Weights of a small transformer language model: 2 heads of 128.
Each number is 500 + 25 x the weight over the matrix's rms, rounded and kept within 0 to 999. Layers, rows and columns count from 0. Numbers have three digits each.

# layer 8 attention output (transposed), 256x256, rms 0.102, rows 24-45, columns 128-191
518535533541546502469549506490486475480572472537527522522512511469480510485471474502536531494493489507489487513510467501470463516510535500489529491487423501501525494498480466510500509496523491
486532484482493514497519506522517508508502492500536535478490490500513479508547512509515513494567508540446515523520492504482498505474543478511465464477543465479508510488499536512449523558541462
482434500497511485459475499432474478486522511512499491485477495500463511477479543492490537513519474542527510481492466526462503497504502461528472435544475533516495476550534516453523483457559492
537528502503527467544513481500481497555500474488520488480480478532475526496505481459480548471473491514511491491543474527509482502525483551460520516508502523472516457479557524521511506417482495
506507505521530489495504551468499524476491487469513506487486532510475450502502497483494497498512527462518501490483515508524527492480495514480481462509529482496446505505487516527498485453516442
518481496518523520441514461498476484469508482489502460478478520492520511528490501547508518491492514498494483536516491523482488461554503505509486517485483500465539519498484493530524503519513487
500524486551479523516445507486509490505525510496500484462503512526508506511463558492502506542494532509526470514521478528515513468495562495466515500554496520531502523493488488492535526484491510
481492514459481532551482508525513503557434496495477460505492557468501507483468529536525488524501522506502470522494500478540488503484456455502468516490494497523499469496511499522536507489457552
527468528510508436516478492509515522491518496482482489477532464511526518569509500483483471532527482505471514509548493520512557482492474504498476486492466515490499520513445513519490506489517492
507505509467491509550528489473536553493482503484499487491513547484513479553545508497509461534514506546498473497485513467471494517454500513533508551501481480522470498490488526539526523571530506
524509474515547466495495465512466507468578468497498498496503497504488497495515579516483541521488495501504476456555497486478504535471464503488499494474518521469474555484444517494468535465469495
502489450501505465504500488481509473469477472485479495580510510500491490504473529524450486550532478529529476496523523512473439477500515529488537490466465491475468562543454460477518479471509536
505514500533501460494505480486515484487529466492491528507479520485532528467460504497502478511533443521497540528480491474502502488507458516482480515542483490503483523496426429495511531497478474
482503478472516519507505546495463534507510549525537477525485520534487516488532519453533512472536470472459540468510496513476480494562545496519491504468508491489477494477452542534450518508488529
486527494533452519536484494459504486470509475522485473504561492529548451487565488483462529505474440477479472527482514484442506506466478499504501491553469490506548520474510523496492478492511469
498526473534491506518487524492452461531474559505512491473522508431505458509519527494561484471511496463477454558517508517500472531507444516506492472549520474482503432499497475475495509476433500
500490463463495469510435463510529533501507491512520513503470474514504478475527474493520508501545502493492469524486501471527504492484508520522489470493499550503489522490461495501478530485498462
468483496486519535505518507528494484498519514500528488466507489495485499478529482488537489518497502535494524493494500461441454472496478520538497513487514505504458503527541506536475519505487453
479493481463535442492485494529497495479488512524423497498474522533482525504527469505534498536517475504513543482474519505513486495531488455484537546511476488497506526520521486457476485492499497
495446539416528511512531480466467526512510494488515494488455519464481518526560468500482436503454482542572506508518499517468527485466523496515505481556499476492463500506518467495529510521500526
530472530484545557498533466506531551539526486516502508512510503511534509474526518493482493497497491504529515470522496495487480519515528464514499524477471508470490488475485509532573521471490505
490472497486479497530495522462519461500511556487511448503483544480489468485491496482555512474535510526469508512466520539481484471482529482463456533469485515523481507528510482455454475495481515
# layer 8 attention value, 256x256, rms 0.13, rows 25-45, columns 128-191
495460513520521463477499528517545500469463516504473501495507533486531480446514523465547460523512510461533529460528534511472577557531460508488491512519440537544543485512511518507489505514523517
546560479498532483492541498537497485510474474528551456551533497517521462568549509482499488487497460507488531498512489501543491525499550493528508518510484486494547485499534501508535498521514530
479537537509474549478484450497537461525492459509443443517519518488526516543537518514508504528486534503501492449466488503500469480478536508570468476512479469560507495484495495526515542495548494
483491496496511519526487474524528496487471519498486478566498502485490526541544529473515504516508503524511487462466529508511495504515533515534490543464448511496520483496508523500496492495523479
498483518489509519484492498468486525507486503484471518489501497476518503482465455459494538524473496528538489496537479509490461543525498511505503469517497515458518492501477503507520526461497481
491493475454517532483496504506515494522496499480475516518489467490446503446475517524520469526519491482500486516520519519463494517502488541543491522501569478458470437485483527521442517498491522
499497470482497503437489519498527486519527470487466521473518493525448458499502486478507533510557420492521521566520513508469465490516504511527530499529539534472455478496500493477506509496520485
516481487469474527488505509504500488487507489461499487485521501525497504459513502532502476514474485492483508476517526436514456546486523514504485494496529530505500497462514476509478500516520492
512503503474541509505504535520517507496523499504516448456554523472484494448490511502457496528494537522457576487449552474496509525473484518485473493553539500510523501513521499476461487526491475
539463534472529532451441535484508530465500505516528461518484482498491472548482464494507478477482515475478461469462545530500514532489555446565465565496490482502467516463515505519493469475520506
518483499487498517501522548493520530499529509505547582504493485533514491496503495507464526483413539515532491512486487473520494499503489535482508524526510487488516491460499517494454450519487495
495534522503457480488463527475490511465492535493450468519529520537536505530537494469499497527468468459520482506563480483547485476481487530514501492459492519512518523476509521517502481503489478
481537496507526509526526497517539492462482511492479477513468491465508526506512493491466491482471532481517485496495492449490547539465510532535492457507472499468523523444463531499560503523478474
495486475466506517515457456513493494548557493490524472532494514493537537489490538472514515498486467529434550470523491464461504520520507541490451507486528466520462504497516514456488507483544544
519487472486539527472506485477516478507528485483483427518477486518495476501515471506454519517498483563522499512457494491462508494464531515513517473502531497514496526515510510464540463535580492
477483534481510507516496521495490496468518472472481459491465489519500495491552490529511484556490505448491516510561480510488522508490512491519520555483536507498505489502526493540475451478475519
537526518529504511484561464487514504485486539500520469464484479503517507497493502499498544523498533520472491476492501489482541513477499452517476502498473490540501464542463480520450496536457472
515550484530465483496484494498495515509505509492545559483534468531494519479470492523539500533460533505474480533535501511506468528545511487500530480485492460509494468476515546529477530526480502
465469476554487533500493466532533507521453484459473470464544499521537506496490530503507544487490487478427527472452491464505517506528506498526471525473492524478550446500523524485522501536504478
477500511504508499467526476531533483532517544541490481461514527536481491515513503503527532489487524505520558533505513536522496510524533503526487542493479493454471515490458521486498498472509506
508485473477534494506486496529511471511493455494503461502485518501519575518517491555484521503539500522487479500509509487492505452507521488511527496529511451497543504479506538519517492531522505